Weights of a small transformer language model.
Training: a variant of Adam for these matrices, 8411 steps.
Each number is 128 + 32 x the weight over its row's rms, rounded and kept within 0 to 255. Layers, rows and columns count from 0. Numbers have three digits each. The size before them is the row's rms in percent of the matrix's.

# layer 4 MLP down, 320x768, rms 0.0364, rows 0-108, columns 256-383
098:111166058091126124116071143133094143071185119145109126130183160155159112118078169155088161133088152118134132119122189107102107129146140092111089106122161045135171168110092128160113131106152169255129153134077175152104099130109137164152177122147151139102178113136131144089169139173122091173155185171106079140111124177034136079123122077037187178119128082127080087113119155086104163052126
098:096115147123179175104134118154147136105120127116166050145092099131155133103129109179185106118176119120183099088130150103137155139098132180162145091120087101078054138170142117068099135123139140035106102126144124123151126127137107075108074136121157151114107132109102154133104085112117183162109155078056158134160117121115149125132125134126089160118120139129111097111087100182136142161153
099:075114145193102150145124144148205126043126116145091191110123180137111121091114144129073158096119193127114114182125109148125108148128132140153074154161123099125106081115126190107114082107119152104145145177099104130099096182131169120098147085184151127110173076162132076089089086119146123154076096135141098145133113089098033167143145125097168139160131077126099130119128122162109145120111
095:141198128174088123109166136158112065171178103105180148111126138155068206136183123141136156151071130124170225155102132107134198121109235062107074084104109185188142134136124123187148102088087140145040135090108129126143091117116137152174111152110119151122185137066182124175142147102074154162141129148109122117211140144127126110172161169122135109069133147117113154116169088161132086128186
096:109144158135143116092078184083095159122147096109105148104143081137154143099118165136091121179056116122149098110063015184161088108158116114101121154067155108201099123150109088104139176189123110145151130161123169162159147129133128086142153102151159116122129197124173099115084136149156131119145169142116150105152133123095091117123159060155121099121077114137073158142083115093137116158110
099:173092168096201100171113107142171138093128071085154089090088093119148130123120095192135147190092127082127063115134066153120112104147161138130127185100080041082128101136110128140131132122136122090128119143126066131111153129097115206081107141083130145111082112113155139130123164131109127107109153158118142135119124178129111109088131184084148117089125186082176128151147118070092113145118
100:110221131144126150096105162119120166043141099134127150116104103146126117085105184110140102141134118112114112149117133022136101122128106132119095156072114155179146151099159134133083084139138145126097062154157080120162135108146167137129111164152155134107157113135128125125080070148111123113143147131152142099134131122117142137161191146126075133155119108129134110170124078129156112132109
101:118090175106097101115173070127198144184111120133166143152113146110123145118174109094157126118123155112135096141122144193140098104152133160088126162144075149123169135156095127089111147114198134098143094100074093068081190142134127156098098177120151141140116104048080114154076195143098112158136190126135150123126141113093097099123132161193139133114213121082132157119119089074160143096149
102:126093104119130061163097131089158131161072175059160134112114168136027135174151101135129144121127194154090088188128089169102169120111221115092065142116087158072064119089147086133110165159112105156140100123127121153094123161126181107202066152076108174146112138132147115148135108181133102099095139120153073104128096103124099076100068101158108104167078144114099125143113154147162217159150
100:163107088121111067143104069102133132109030183095082116166119138146075119159192141145166126093119150095129142092110116123115137128090126122081111097132100124100103071099095079179148108181133157110101106130109114204139153066097133180128117139114124114155139074171130199131097119112076128150115144123165101112144124069151093118083123169059104133130173164115093131133121091142108111126102
098:135115154137082178112149086126143112163123141064192172095079059181102145157106104117184137145155092100128154058182137156110098143111123181139086145067070128173075160121155066183093062129115110105129133102139128147081094118076093142108138110165117148118141119120084120113096148136080134110146104123148112131154143097120143051100152126123131106123106123140127209157096123164162146142104
096:127162152115144122164139133144111042184134149096154161141225035162152099112172176165095179121109097145125154125126079110078122140114088093140096105140143132145078142136116117188192160140188146093167192116133083061154138186122128129140083137106084181095079108162132135095141124153129127140104103090160103149147100140074114172115104151111146160164148088214089138083162132048123170115137
102:093103130043108140120134159132114198138115202153108168056103134152161098116109152109090092135091113163082187069121104114096172167148135065084195081160177142084191096143084114146132174108097156080142150140132146124077118158134157117150123170146121209193145116159120121069097186136089076136138097162163098117158107125114128135159168134089102173095076169186169143123132150176137154156145
095:153117096170091138090117124167177112104103133144172103095087056139099093109108094176132142118112112142164181122154142130101119099124180140142075099077108072097154119151121111087109157125155148118134169123136126147148113138139080106139101158179099145104134099132191109129084087136097122115157100099116133156079116140145137106135175098145160113137110119145142108119147115146175111170117
100:151149125090099115134118101130103154098158084098138075148066099064182148111138163143152163188108092104125224096140143126144103115130109161158077107137130105159160168148084153136125130125131144123139107089088103155103143139168156152109182195133129113133214066106082097192103138165126165122160163126120138141120127112137104157175063146093117155126103193191156144148149057110138131104142
102:103106097122149094104107157070144144101126183083121075115139146110097087112125160100172179143135125149134084116086135098156150160104097090136105115158132099124110125126149160105165108156070178063093128122101145132102087123107164129089045158164065129131164180128176116095170052152110066056170074126147104167128036184130111167129195153129146147116180125100045153136161058124091183149120
105:141158184149198094162150152149142129108098106050136130142199115158150107148090121147153133111069120167115143179187121091149070133085110185147113101127181115141135129138142078184102113169111068123105164108136135125158119145069099073159102152150095126109056138118129093101141142121158128113110173200089134150134126135219097106158149161087160193134134110145121071115167144160145092083163
114:085145084118152114115110073201196183128116104084184125109137186080134069115136112137110148147147164131127133136161096132166145169147096133055076155188069126130099112168139089130084134207083138129068083143152172135147155137194113142191096052112155078146158135177170137127104144129127125142135176133133099171134122146123107142139195101186098117109140107107097186124092123108195152153115
103:168160143110074116133113152129136171159089153137152127140098107141109145194090131122118121095154125096105178136091112128102155125128113095078057130131148136139168133103127126157150119146113133159145135104072145147127140100157150082168111108124155124130157132137149129140096132182110197175147083143121139088139099147131142170177129043119122207100042134116168132128141142148097127102213
095:159142119113165096077084088051138111093135099104108181142157177142123101135110123160159149094162188158144106160109100074133142141141128104200138142084098104114125182121148093104162190146090127110116120101112182191079108153120165094220171140164113171165158106081125059115107121110157093152109182181163068115132153152105109121128065153091101136102174129100151097074104130068150138153095
102:127134128127095111180118203163148152124168134163125126066116074112161116134100150223077081124119121131130160103069124108062060121114111111153161151152118104073096052124114182103164129150153100105116066131168136137096133113114126106202138062143062145142120086182101149174166127077113083159140124158079063091162113166142098071066070145148146108103133099102119118135177143130164113114116
117:145131081129130112139141147102096150097131125111151188120161145173141150168115121170105136109123102102150136083104151173130118097147111164186116131146147157128134207093178115105106127100104082135133073118095134120133123119081120114161142063125117125133076181138095127104185122075123160167109137145070072098129147158141148130116075162210170106144146114127120121076149187111108141092147
101:136159049121134134109110176142112158113134117119126103172127092121168138142193105143089138119135162124202160137112145130139117142173058140133026169132105146154145132124149181112150160149189156108142105111200139178148111161103122107184114147051148113137104165109124114119153178139138103146071153126128095157135167135192134085126196138100140112204113113173177120110198145201117124142131
101:201121080112082104156158167153121132122144121127144192156113120146141134133128164173134135151105107119118087106225135104123119096133127076151089048178083147142096147099105151138081136120097132087112117130109133112149153114116122121110091137107191155166120115132111158115123083130153163179131145124122133091132118116170099124108143134189153147115081106107132117130092135183131184154128
097:142145128120117135104084089123077173115162078115081157130115092089133103068144135064108138100000118140092170195158124162130092108128128078133145101079113088123105131165166124095105161127129104111118128049126153144143139198137133100156118067179171147136122114118094165148138163091142142078138116143099117135104147142153118125154102139121111148115160154116111177070162118082103118154097
100:111113097099117167040103123142140106076114141140127137128070099136050178158124177106145139097126125150110121099125155123106103170138109107107099090150166113076122130138117122114139154116127198159085094125190176130108171125132092160115169082119155179129126146092130161131185179088116113067148151133156100131114125094125155130188116164069097148146172109070155154117104167154093099119129
095:120100180128160105118108174141146160166185119118106154082111115151157117109123150100112181099062122105127138160105102167143095134080124165155149116127100191131199210115137086126097094155079162217073112163101107047111165140164151126137080200105120141120163118151128128105124191057101123152122149126131109121109139153090164150130123082150162177095128219091167137165122116239093152111208
100:096145093211139133122098137108138136114155137149114132124077107077171117090087137088129159110101065174116141122143095160072186149141147120157130095135093188088100150073124128136069136118116166107201185150127137138133127099127090122135190066113199135101173157118140157117150127108098106105161124147169170099122155072112094182105104152180139157123096159138149128159083136114147104160152
114:134119122169201197073128130121161105107128155105097113120133100148090121115126112131169133177145170100144122162131181129133129117155062109164125136145110127129143160146157140081130093100184162135119086170107132114094115099211115043116136129089095148110109179152115108096163109123147054083116095085146138088117057060124156115104152163202167153151124191110159160161134091149112140112097
097:163068110125135177129089116073116119100184164142140112165164104148145129177113123095153158152138096082096148146149118090147134111094116173212127147150130114123072174180115165162122132157125163154110138180102128148164115117097146118072177153173112143154131126157088204152097118075131160101048142180110119129119125146111089129159159120175154107146161142112059153115160094109107148174165
100:123125160160156148073144120142153087138095164151116121202125119126160160081170125119123128121138166114101127097096071073127060184122189123158084136139127085162109125079062113169157106182114137132106145151136084136123096159081107148107123061087175089160089122131158155096166137109123104123169061162111080143114138135040113165172146117148158107132167089139135128163088093117169126064111
100:160174115147170124156124152150072079108134146127137106089137137097104088133173126158109150160188116142115146134161104146135133145125111171154089052121170119160091126091149151126077121104130141185157094131131177136095192175129162103199119123133153177169120091181125238152068142145071155141118103102145163100196167144088089124135153130156102066160134143150086050148122147121176115135159
105:119149068132175163136129050161121106165155075081141129130110182161146100085142179150144092104073154102147101108115159150155097135058103088108137115159122098093124173126136172168084162135150109134099127149168091117143126100169117134140115092128131200162054126150137187149080134118160117136122151108129153062137156103116098066106159135128132114129109101087182135094118122161135074119110
098:106125085140136139122156115172117127112099157057166132090176102147066162114080044131102146119148178061144131079135157138145151103162118156142136169138171134091135121141130168139080079120168144150199115114101117104121090224140133108039147127094104098133099143108144146188100195199101142139143137137083156136171143133045145116132120138110096159178161078100199122125159144160101144092123
105:102134179140125103117067128138144208153140079147108132139134173134155135157120148091110154091093101094103162110152111154150150101170109112104154163106204117105130113169130081112113056155134144151121103138125124134216157175165160194130100072077159104125143131077139137085086112142123142114124143100092128110134197159093133169096143104074043099152111081091154059084138155089134117112151
098:085154126113148126132160133140093090186000124170090112108171130111139153120128139122164162116095147143115125133203156162132195096171142132129156128152127106173129084112052169125124130119137096150164162149064112079158158113064158137125113086130122164121126109119138109100115123149092116081103141143128152135135142137106130119128120116148160150143117094124144141153082163141114194069127
097:140151098141011159078166179185106141111114159109133172097158084160102062100174139118126099106170150159167118102119127134197099129131086152136169106128082102139195113132168137091108124140155090102133124154143147151100106132195077152083121105114109128130105112133129099102150106153154147175123128096128106065142198126099143093131137109098067167107086061103149080116179094173175125116135
095:206150084146196110142150096161170138144156086125136156152145156112146063154147126147111103117160132106131196108124074098132123176144140092065112155082146169060155169042090169163151120107101156061098115136177117137096177117170168134114066151109159092153168132177111102065154068127065135053157140175118083114101150139096158150132206131117099134133177118172143186152107100153132108130124
110:161136115151098102163158138103154064097116130174125121179095127098124155150162159142133132183108104154144114153161126079133156162134067103095138161143117166154110087162085079112108130089119184117137129165224178166131090155154137063104106114092100127126104112146121075101140153088164113148121096165144097113171079120142110111130128153130096166133165175197155124147094132078221109144124
103:177152119125071173141073116153144097089114134072181045168162220160099175093157145112174162123138139128164102131114146103152137111186084116093089122047157110150140096115114035141152212133130145152140161089168123083133074127076139175126092139134100119109132104131175162177113074151106083072174086099078056186177158107159111065143120150147122192088127123126160150121171180136116085181120
095:128109094050110191110094166124140159104178183125185090114096121187135116135138077150146120100082140160068066131143130147097092067133127166128098102142072102177083141123089105122083141134125157126149087127161122129100160189081174125107123069122138100143098106198172162142142129113128093183124158171148110130155153155133128082085114104187127021138153043148160146106130142119169147085118
098:147176106131131152146157112055052119149056155194144149138155084065108136180143133113140122145205127203149070106099110124135109118124077073136090113115130106088065103115145140118191127109103103137130150110130090123124181132086145149134116153149111110099132161126090101114139126172134141145064116087101089092154085114172069096098112065111114077122139053166123198129178091120154123091169
095:121192114131154139143120107145120094124115118111117198084114148115109192156152141139102110174062112135129117098091113122144121071121136159157174159172178150102145145114101136090120074145138113125147166155118094164142123149099148184101155070097124084130065116200087129127046076094105158158152162145172157120107138123115131108141159112135103095106085098126133144136167087191122110153137
097:109153101100098144076123127126122066097154109130126175111174124114135117097147132129139156140115153204125141114155152135132119146066144153058089148138132174142091179113081176121085140070134091188158081088145096144121110170163130078111150097190101130153153128130100140113092139093084075121190138127157127068134142081114134124152103170125091121180130094078082094117091114119141162133159
097:086151170155103114127122137117143139153163150141107147123102160136194166101121147119123162198116163120107120129105117083097099143186169135122084109168161132129143124075066224135124162169145101202164165122142112113194102077076106127141158126124113125093119155113106153130138138137123073178114158171178118120106136161101165139069147097093103157114109121171089094119106124072101118090177
099:145060123121102075176137147157064075095110142147075190166070064143126116129133118085149125035162096191137106111150130139134118123149128178073151176135156103114061097119164112133134125172045118077105092105097098199079137148082136110170174118135091098127173095102157142104181115069080086116085177170161135116110140137108087111095177181155149174148121104117118162153107163166121109146133
100:125167146159069124126105146166120118121196103068101117091176081107188066169102140172105095128133115127115084168082120118150130180165095172183137155123089154125147146117152149104154118140117093160153153118080117158095159169119072123115091129185170137127124114133107202115033166148178123129158136102120117101169138096129104122119137131136107122143201111066124142108143197096116157139161
102:109152156123112103114120174124089120079075105117130145141143127152167148104166148184149140108137103125137171135111123181163120085201145145084084165150155116127114133140209140123086135164158128152095189149127153061114109071201140124116125087151135068103098119095142144113096157182152196138107113149114130134121104139081172179124126133089160101053121068169089156136147083127090151192170
097:129137095142143186159100117134075106111144136137077152119169131134139107134162133134089087171162170167114137149126103127109076112159129123089117174158111183143119153177094123166124183164068201144095086176150107192120177121127151183173163125079136097112157138133186167175134107142122085137139072064103160129099158152090135155178104109094119133127145152151100136169084155140137152105116
096:117142072158169124171164152156140164169153187096110099130175141125148144089088174160175184127172139119085155134171123063132147141132066139185100120114098172081142108106175142123079156097135106121187103178099150111112107046096127129168101115206151174120136111185137152078143076100112125136120103135082108184130133134094174132156119051096139155129086130127114114161111091113105128117165
100:108103107111141140091163137159148174127152133108168144138168109099158109170168087083108106141121184154109107087137129135123151104138121136090073165151126112152169109116137109109127105137185114142171138174136088170136098087176167122164142203134174148145147084105123091164101199104132151129152117164111153151152104138154121065133113114164157154149105169138081174142132108116142137150104
096:130130111074142085105112115144142159112149146109152092081174114143120114109128107163098147112112118082143148157115121120161123039126190112118126178107184129046144109146141166151113145145023114101116146086116150142156093140179096175091137130055173091109183135116142115115128087114047168146163118102103139135173114131108081126138151121103088111053164060121082082161129069157146106133150
100:145197146103168087109114097151109146185140122089166154166107137091121138150111156141163068117124130078177131126090171082149166132142134096115175167150114127076211202108093086081185068154085191104156166119140199075104081178086137170181134111119124107091116090134169132119065105130110145097114152192169111114116069141140125175136134134124127130148137111117116122156178153111088129171138
099:104151204167106174127124121145149154128129111082023105109120123127099089116105151084151139116138110076075109089107111146135078098165142095124138154107107121128134131138171130102089128167114122145156112151120114116091175091141144146123097161151114138177096078109166136126148072131103131165124127045104136137060131103091149148086112079132105109134127122090130140125096129192119096106115
096:122129100148167120156139051116144104097151058128126112150108144095096122143096071147114099135132159085097108196104139119169092141134118103137103095119101151120153122138144101162053124110130188152090151135134144120118163139102153128154122176100156137089114160095142140128097119099123117099171125161204111118094143115130155117141096139104165127107171140133105152093123184102124099107106
097:166103150106158140126162088141109157122131118144121129167135187135139100124161188095112052153179164114092131102166108166129129167085152121144155083111205110119124130164070134123088094121134067126177140161103101189090162101172085165133154068137107052169156167101081108115127133174101199097153106128110126135187164121109141127139101104123138078125114047166127105136090143099101114118122
097:117129090108170123200103101100166151106086118081154173111101115127111140065086159139072104121173167125164080118110175162152168137073134113084152140128147104073097050106093067160148108074128132073118162083176191139102117141073136203211128132110114074089137126164112108160189153057134105156083109125155134145139085142153124137119124142146104175177116111118153128102155152177160121177117
099:150215071055102146062169151092115147174150151105074131177170067096096114140179201161177175172139166124150123178204138085146126202148104155121153133142074103146082121100122135139101148105130084137078063143141118102092184054141142150186118060043167120129124164138110113127141136147141133106082191118099146132150116105061114094056150115085117145158132121111216129103113099131158077145096
102:150117093118162140062126132155150121116157156115133079133117173142147171111073080155105101126136176095130125114131158140045089171155104132132150126164124136134124105125118100179105145096155099162070143116176115095155202124090141154060148170089160142084133124122136113130139144123139104126146144142097126150137170118125130139137147159114109162123122131057172089102080101162096107168149
091:148112096145118163116126106156073117164120156069047093140161122135228078137155116120118134121167177091127104120140159092174113138121118162176132138128202142118105124187108110097089162157150161168123113098048169135101094120193173113156160121137166029097047094104185079152129175107061161084105127134124112136149157111082093110076066135142135104113177164113099075185130188145063116131145
105:123137082131152122093167156062088123068102066109155115134131093197096175155151134081041127113117203089207173159159113102075144095137137192171171172156175120131094129150179066148155142118143155130068158122119243096146139118147085105135113107152159121165152113174138154102135160112115146154097116148082177138160078142115141141145034145113148132130139131083155198107111114104086153127164
102:151124140189080105132140169150084084125133097035137093176170129137149095155055171108129121167166060142154122068178140115187139135115139174136153092135143146056133051211104096180140122097169154074097147136165105154098142130132080184155113163155145088104083156156153111106139156135111116083142115081146115142153176166154111143130158114084138154143158101103120128161142126167100127064118
100:108189164116094120118154134205120130094165138123079128021125135075125119136155108146118119113135124120171161099117146111142086091184178076145091154098112163124147179094174195099154145148135119115103096091118070119074128130131139117181065139112149099099132129079077120108119111122095142148113088111147133049082172133110128106106113128101090089127106143118120130143108179164095096161135
100:144094175225183151119172055157146092208156109114138115109094068110160175159167124124058173124121079107118168146115114133131102157098148135131085130056153153081112132140104132095167147131099113082090150147074118103166105088166168137145091146116199136108129141121097078158089102115097061049140069235175123100126067145113079135099140109097136136151112082132106118161141133103096110116153
103:172139142122094111166171135106156054192111149136105165128164049140120165103159100139089168138110134109126149144097123172075159189128128117114181159154089101118115142179118128132121124173148118124088107177120141120107038127105086079150160136047128162099131175179176130131096102111109108152081143143135126117133135119138148156147146055184147120146137144191165101123177176177163103131122
093:101103137115167137111205145131201161155130083201160158096136116091123081167122068137146183106117113179156185151088125203151121151170121160137101117094070141078104089144134078130113077114101188137136164148093162116147127122099120057134125117094107203117152064144145160121118176170108088152172128129121148101133088152116080139128128114126102125147095132165108106159121127160132161220130
100:103083136118079123166115179125062088150138090099142149099135130140142141149111140132132177116158110103085117170109158148169126150115166137102150160123104067109148121070137092121139199130136111194117127088134127136114111157090082141140154117148063168069058115148143145133129170097141172231100051055176121155088164113160044134173142114118164088133186131095093129119108189134155079112084
103:155131150095114195144138155119103178152138135144145125116121114148115159156175138125099103114149122121164105142135153117075141143096070149125183129166116114113115166114117137203178112155149075127121134173111090055119108091141147112125112128138088137135158146111089132092103109132157138115144113129080139116183118110089105100097088173150099106160095175119168164157095087136137106108109
105:110148151109138099150160096070082120177129155145166136127163093109128205170186120181072126192173166134152175106075151099169103144053130160107076090107109108124110111128077143079073127113124117131112115162035138104127156098083087138134096113142116171067134126121096122145156124140102175152155159119149101061121163120077148111128104119098107137133093113117085139096148109092106138156165
098:131166163120165017171117157093124182114151112089111097087130037098087198132097116179104094165099122122091104141077179147100104076129129167142105167135155074107155104091160158134142138196168074088097123137082089112143167119091130112150126097162156110154070112145114159105134158174131131121085161135152086139168161128118097086132075128115114112142157089137117141145144054107136131076168
100:126125146145125150189106122154119059095112150096126129153130099113178149148148073147121180120120147122097104155150159059114133068149110165101107169155172182101128119140086134117110119175160117113112087064153127188117173078139129134171099140105168143118134105147107129094134146121083139082161167108077148165139170146105154092158142198110149106103165136130151100139134077085151116092170
097:133135135114125121111122162148107090132104181096196149171131126142169098124068120188062132137095122105115166149078122138099192172175111105100126170059171167086157112186118137164115107108122123110106123126134178130050117132070102087119116088124090134123115143095123106111104078177133146138118094084143155221072107127120158112112094143090088157128174143158138139166159127095125105126097
102:144115086165142102156131117124157074091148134078097142092065100195112163122177163201203183114141124125060069173206132077085134101223127157131113120087085126131079130160163081155107095148085160106172144121107141130123133140159162097159143176109093168185152099108087094159133099091133143095064144125149144093107133113132156096146117156132128174086135132096175092125069099118149174077119
102:125102136119142086140104128109158119140117167083160145085151131122177148158166123191160129109104170123125170059096102121083149123107105122128110110190133137110118080146117145143172086127097103127148108122124128149167128166159073116121148168124159130157119086023117124152153110110136149107110176092143163094158111131138098124178157117057079148095156114117135078097164115130122115088149
097:101128172157149095120157113168127091097175138158106153165116157118124126182113064153139169120151138179125150120158113126106153117129172156189119132085098142133151110175095163125090155107094105125142145110124109152092107174163098098128109153120131175116148119092142111075123163183179122091149107126098116134101116157090080148150102096153145105081080122113123098153126133056134117183111
096:081079140141133106148203112078171180137138138123111099164183137134174170107143102125175117146120076124171148125102127106095124151125115115158160068120126125121129075146097115132099157160096113116087095148154139182141155096094095128131129180111151098170151114170166119116169076101103124129122116132154137156136114133172152125111188116117156075080161122139097117111101105129085124062173
102:138093146122171136121103155154115088123069162143170127055190138134125099088140137143141139103171106128131122108119147156174166128107078133139135166147066147154093149124147139222162184121129114119152086167159074134094149148150079132158091037134143114119096106123138145099072086118156141120171126164203177148176111142161147139132105106182097106101114153042094137187137142146130148129166
104:100131186129136073117095081120137098117133175154112173151113121201126092157143089119101149139120148149155149157110161156138099121167090093117152117131189096189123088137163148195094138181108091149078122142144144159148133147146154103119136132056096183126179134188157156154084174081170134102170137181129183127129092113143152156139131164146137161168092074152097109106157147138113114206135
097:144091108068113090084170156180167161102153118074139121171172174198104163110161126128116081140118051168131087099137141097169137123090121100145111085171121172146085088129140050180082170155093120089159125140178145143126136163114097129141165124105121113091146126118130127117093124111125132163069114181147111131141144147161069119150133121099174089118125134124145112044134109159091157065148
101:139083119122186118096090093138110101167116106127125075112111152139134128168211088132114116099106178095094132071174130108096075116128118120102188137068112129093057113093107123097084122173142126105121117102123069151159148067133118134113090127132071162125175128042186166112111149160152067118163155075124172147148191061101110106144167151121126139108143135109115131103056127164102102187114
098:121137130124158138084147111160106141109170144123060147100156143113123106118112136048072104101141178105095101112097160076139136117132118208167104155115093144111133133169165169095185136054106151135087096165107038144110160076202131212112117101111113121110162158139163155168084072147183139127210159157143110111124128130096123132113130143153091142153135155102105109147184130192133068135127
096:160112136112116117104086114132082114052120190117089142069164133074091076117124128133150085095129057174148137167111121135124102107089087118115132130095118142151166111105156109112085176096130084101131123158135148147087119114175193079184119068137067144116113107193135138084111138155106057156156099129146126153084149096147116074128126167162094181091119089107134170105164093189105093169087
099:141105128161174069139081190086163173167149138117166127163182112135158152095146180126174085094151161106127141161084153103160119117187114140116156092146143138119115192136115088077124177126073069147090085114107150131114153118110136121167146143130191056129168112153139121100132144176171104143179133145049091155142209146112121098155077071061053157122096121137123113160128132113124141089124
105:148142113159094178145143135138093138094168114148175173166097082126163126231081152149115043110103106143138220128108134083090085087083031176177089164152067123157151121118153133100175066103196126141146175104134128090110161149089105112112149144178133128114121175166129150090034123125133111119109160085143125126120118158131190084068158133150128137134123118089092130158133130121188107140083
102:176163126086135118138179104156117163090112134184132100120114086173110147121149180126151145213169095124082097141116159140140172152123119112154073158093215136110131085166112109134164177110107108146154081156164130081156168131196111112164157115121165146146093129099182100101109071148130109122133140074137172152108150097096130102109164137151175108157100104098153115201070087161147102117134
098:083151085168137148090131114134228120185143137109151171088097182080068142170049185128100143165064119121209138146117151106164152129162077142116101151146175129149157157137108150119119100114100144060123161175161093069097078151081109088137142101098148141123113163177154124188141095162159144170117058078150121127098090103139111161186126095147090148116165166112089114081124122111121153145137
102:127112125192112142126120084206101142087126097119130130084139145095194108088094112132189085097132196159104112123115105179128137169105118103169060148112094156041155161088107178080168156173152168093201167101102150145128079108104168093095078176135118196148166155128120120124079158084090120148114136123152091117073137110113167208146156144122193115153136122086075139088134181157123111100136
101:051109102149067105147119187096125141149151095120055157112116142105162128142121100103109137148129128131104147108172095118123140198109135100127104079122063157111178154095184077155125140097138130152080103138165044149155135099173177154137132125138136089114165087106163141174128137157124060128112086151165158146084099070133089206127113116183099072162123086135150115118110135097159153158131
097:104099131134158164137103141197126075121072148078165101160090118152158128203142118139166143132149100117062132135152109063127153073136143164155079139132125091153109160161156155177166176156141148121103099124109075156113117104158073150160142121131103138142163125153101212133131191100170122143092119177108141132142100155155108157155090151110125126138119102125120076123188153151127102155154
103:155182069112064147087172129146147141121100118153096148189096085151125123168064117193090169153149116146120160194138108137083148107158115080207136079070166072143155213152095178103140113129109082117139123159066144159157094133165135168143150116133125182116096187064117124128136131093086113171106149158114142096137138091109182166140158131151174162141105137135148115147105121090138141134151
104:115147124085097108121081091137185151134144154127100183115144122127107186070146177105150101158138110062124079087152088124187141163095121099094083103158080171065157108096096178099131170107109091121069090147180131132152111110140180154153094107102134111108162156144154085068146121075128121098162116094195101090076141115158137132114149177115116117129100084128121125084116105131162074184079
114:164148124157147129065108166135123132111110112141123099157125127134102141152119081156172104089162126089116059139155121109121172133175104074170089150164138156132109128115090128069193140128119122151106131152125101112173190088111063107105126136108091126108153135125125106091138086084138131175110115082153088061085123118129084106136112101112188159145164157088117174115113127158136080155141
099:118086102111115145113141175140108138106073072067061106088101055121152123146075133195183164128097157132075086093151139124162096184144154159122128134151160085133156102116186149126116129130121124160109069126113131178058089094114090143106121148110128131104138089124195143096158068108104162191114077115109068165112149131104097087092100126099119151081109148115150132091102105134147179155117
100:117060098118158116155067152116115104189085134137140129131143195082181185103088091120154141184166174103138171143161190125098142129069121177169107144156136112102119133159161149169092119144093135117145116110130121074154138109142100114182130143111115124112110135134126106134141113076096140116098101114115162186149113132183125149169139101158095110134149045202120114153117115105148098125057
098:098163179098149076155076118145126103151090104162096116107149183121131103121151010108085188113165148129096141190123130122112107118137087156073152154148068139085133141159091107128161112086114090105088151165120131173197094130167148100069077099178195097102156187175151096167167156159178118119165117098134078148122106165121120097177154164125129110086098159162144147051131145090133067143087
102:165096102088116129112159120071049135086146120163107110106153140138126149141131114139156092117118159124194177127082176099130092131157106121088067146139175160127173075143137086151109095113167165121134162153096130129090176135142101082068078137121153165128122135131102099150111143124127124119159147094076184111172136153120135129082135117092117131206129116109103109149056130121120165106091
099:143093127107071186122161173172161131127120126149136147106102088135137149102197140128095156140113117107104143155142137112151137107119102128151155117072157167094103155168161084169077165136118072070170171190103120124119097126113136114151146162126128154171115149118106120143118160089117056133112126087138145116156139121236168150125137117165117148069144119129170137134059138086167172140074
096:174114090112135124136073173136097193089124128114138103126106105126126087103155073135120162120093168117108141121101123195157191136202143079157164139187177146096175072205129163132143112089141053180188169128099117149120152169157098135110140128208137099103081130096116115141115126101145148102125079190153142180119131160211080131083134098133109106128084102160106128046157186109150126119188
098:088129134099169162103148127124177148113142165044144178175098132171128135119119129160117110090161123118154107144152145125089145118110125155108135164159141084138176151130164096144119093088095106155174097074169132168116100150074063140080106116133107120119097149124116151125172142157064083084141140124151127192119124068133158127179138168109127132134152137128191161143165130163173122135166
101:209097112142162129146108113162099103138128115138128085074099127166144128104057150140138187145143125138118134122141148093134113100158071158141137103077129119081116131113108095184126107107140124168081112133148147118136087153174130126091114125096173118095126142203132078094131127130121106102097109161126085101178167074113117167153106109117155159115127142131099116183117145171152161096161
102:145146110160096149174146159118123118103131143105141140126152107103057149198128160146042122099189161123157139135136160134070146120097132165209079139132125115155148154090130161132170130088192134155081133144102133126126126188097140190155125118170092083140103090164088093092061125133102084135086085110063121087137091155155076157170150083119112123147145085149077115111125156116132126128094
096:114181158132125118130105123149128107120137128140119125102160161101126083198148089145102119159110142158141127102141156113170147129140071193149132131222115146082089127153158121118148056100120083095100163097093102140103116059114085158111110170148092122139113130107158058142142166133165084133167093112131149144109113173142122116147130139113090125159077116106174164131139123153126090103118
099:119126111119095070055191082121075103145145143115148100092112141100125143101117124170162137110151180177099125151133097188100126168124098142074083157155109131090183127096107164123134126056120153060143147152091121145138148090125169096079083151111096155122070125093062108133152143128116102115119144115136148122070144105102143123131090086163088100103115152119070088154123119111047141111180
099:123139129140171121100096146172097134186154150135126141053156126104128087125137186149186133119117119115102123105112089121156115124107143189079123079161108076119088112153147143115126122126074171123103158157127118129091104164166166064092113138126119176154129124108057123093139154137127102106092189127188120102189197152098133104138120129127090156089087156092133118133179159119090151107093
101:120154146139154094122092169145153134193107099096115143123125138114114096154108127087136113122076124116196143142097174118150109173145097098126196106138120124120140147176119140085174115108131090092140138111182165127139120173130161088104165108112162069101142153138158069102097151097148117095167129114135148094188101144122102113216142110121137135112138087134040112148139181141135120132118
097:126130068072115114175110164157105067126143108149117130131081115145103127106151135087181142114140125138145163087060156100054114062156122107135110099086116108108089084112138133140109116112176115157156088139132152075118194138130077209147190119104143106130144134138145168127131120169131160140138159129126181120115115153134102187118173127147093173139125057095070131129156083200149174138152
103:111130115146153130083085098109130106113169153147119075108090083092068183131173159138151116136137084059098178121180150167118106150144120150059095074195138136118187176121147128124104073123105154136123154113127122117101165156153152123124144075142123179111139155106150156162123108153111139161171142101140145136133122123152122124125125160133148164135155150167114069098095119123094123157199
098:049091112174139183140185112179116167139145160167162173121140157140106096079115149163135125065142092132161125087121137103077148160071116091190144113094093139056116154105147075169136194112114136097077107160080180145145082062126190117130095079098128144152122101167163173076075137126119100119105147144095164073149135178055189175081126143189114168128064102105116114169190142132156145159132
107:146136120129105113146107127078167128097129140123169075102066154146143212113158117159154095073143139078137135107124108107128101106153099182079094184160175082134141102098093167148177146118069130141073088101184094105158158148098112125065100100147140171119137130106130130143188068180157148128140156141092106175093144121059126093055100098186161094074064166087076176138148085126067127085110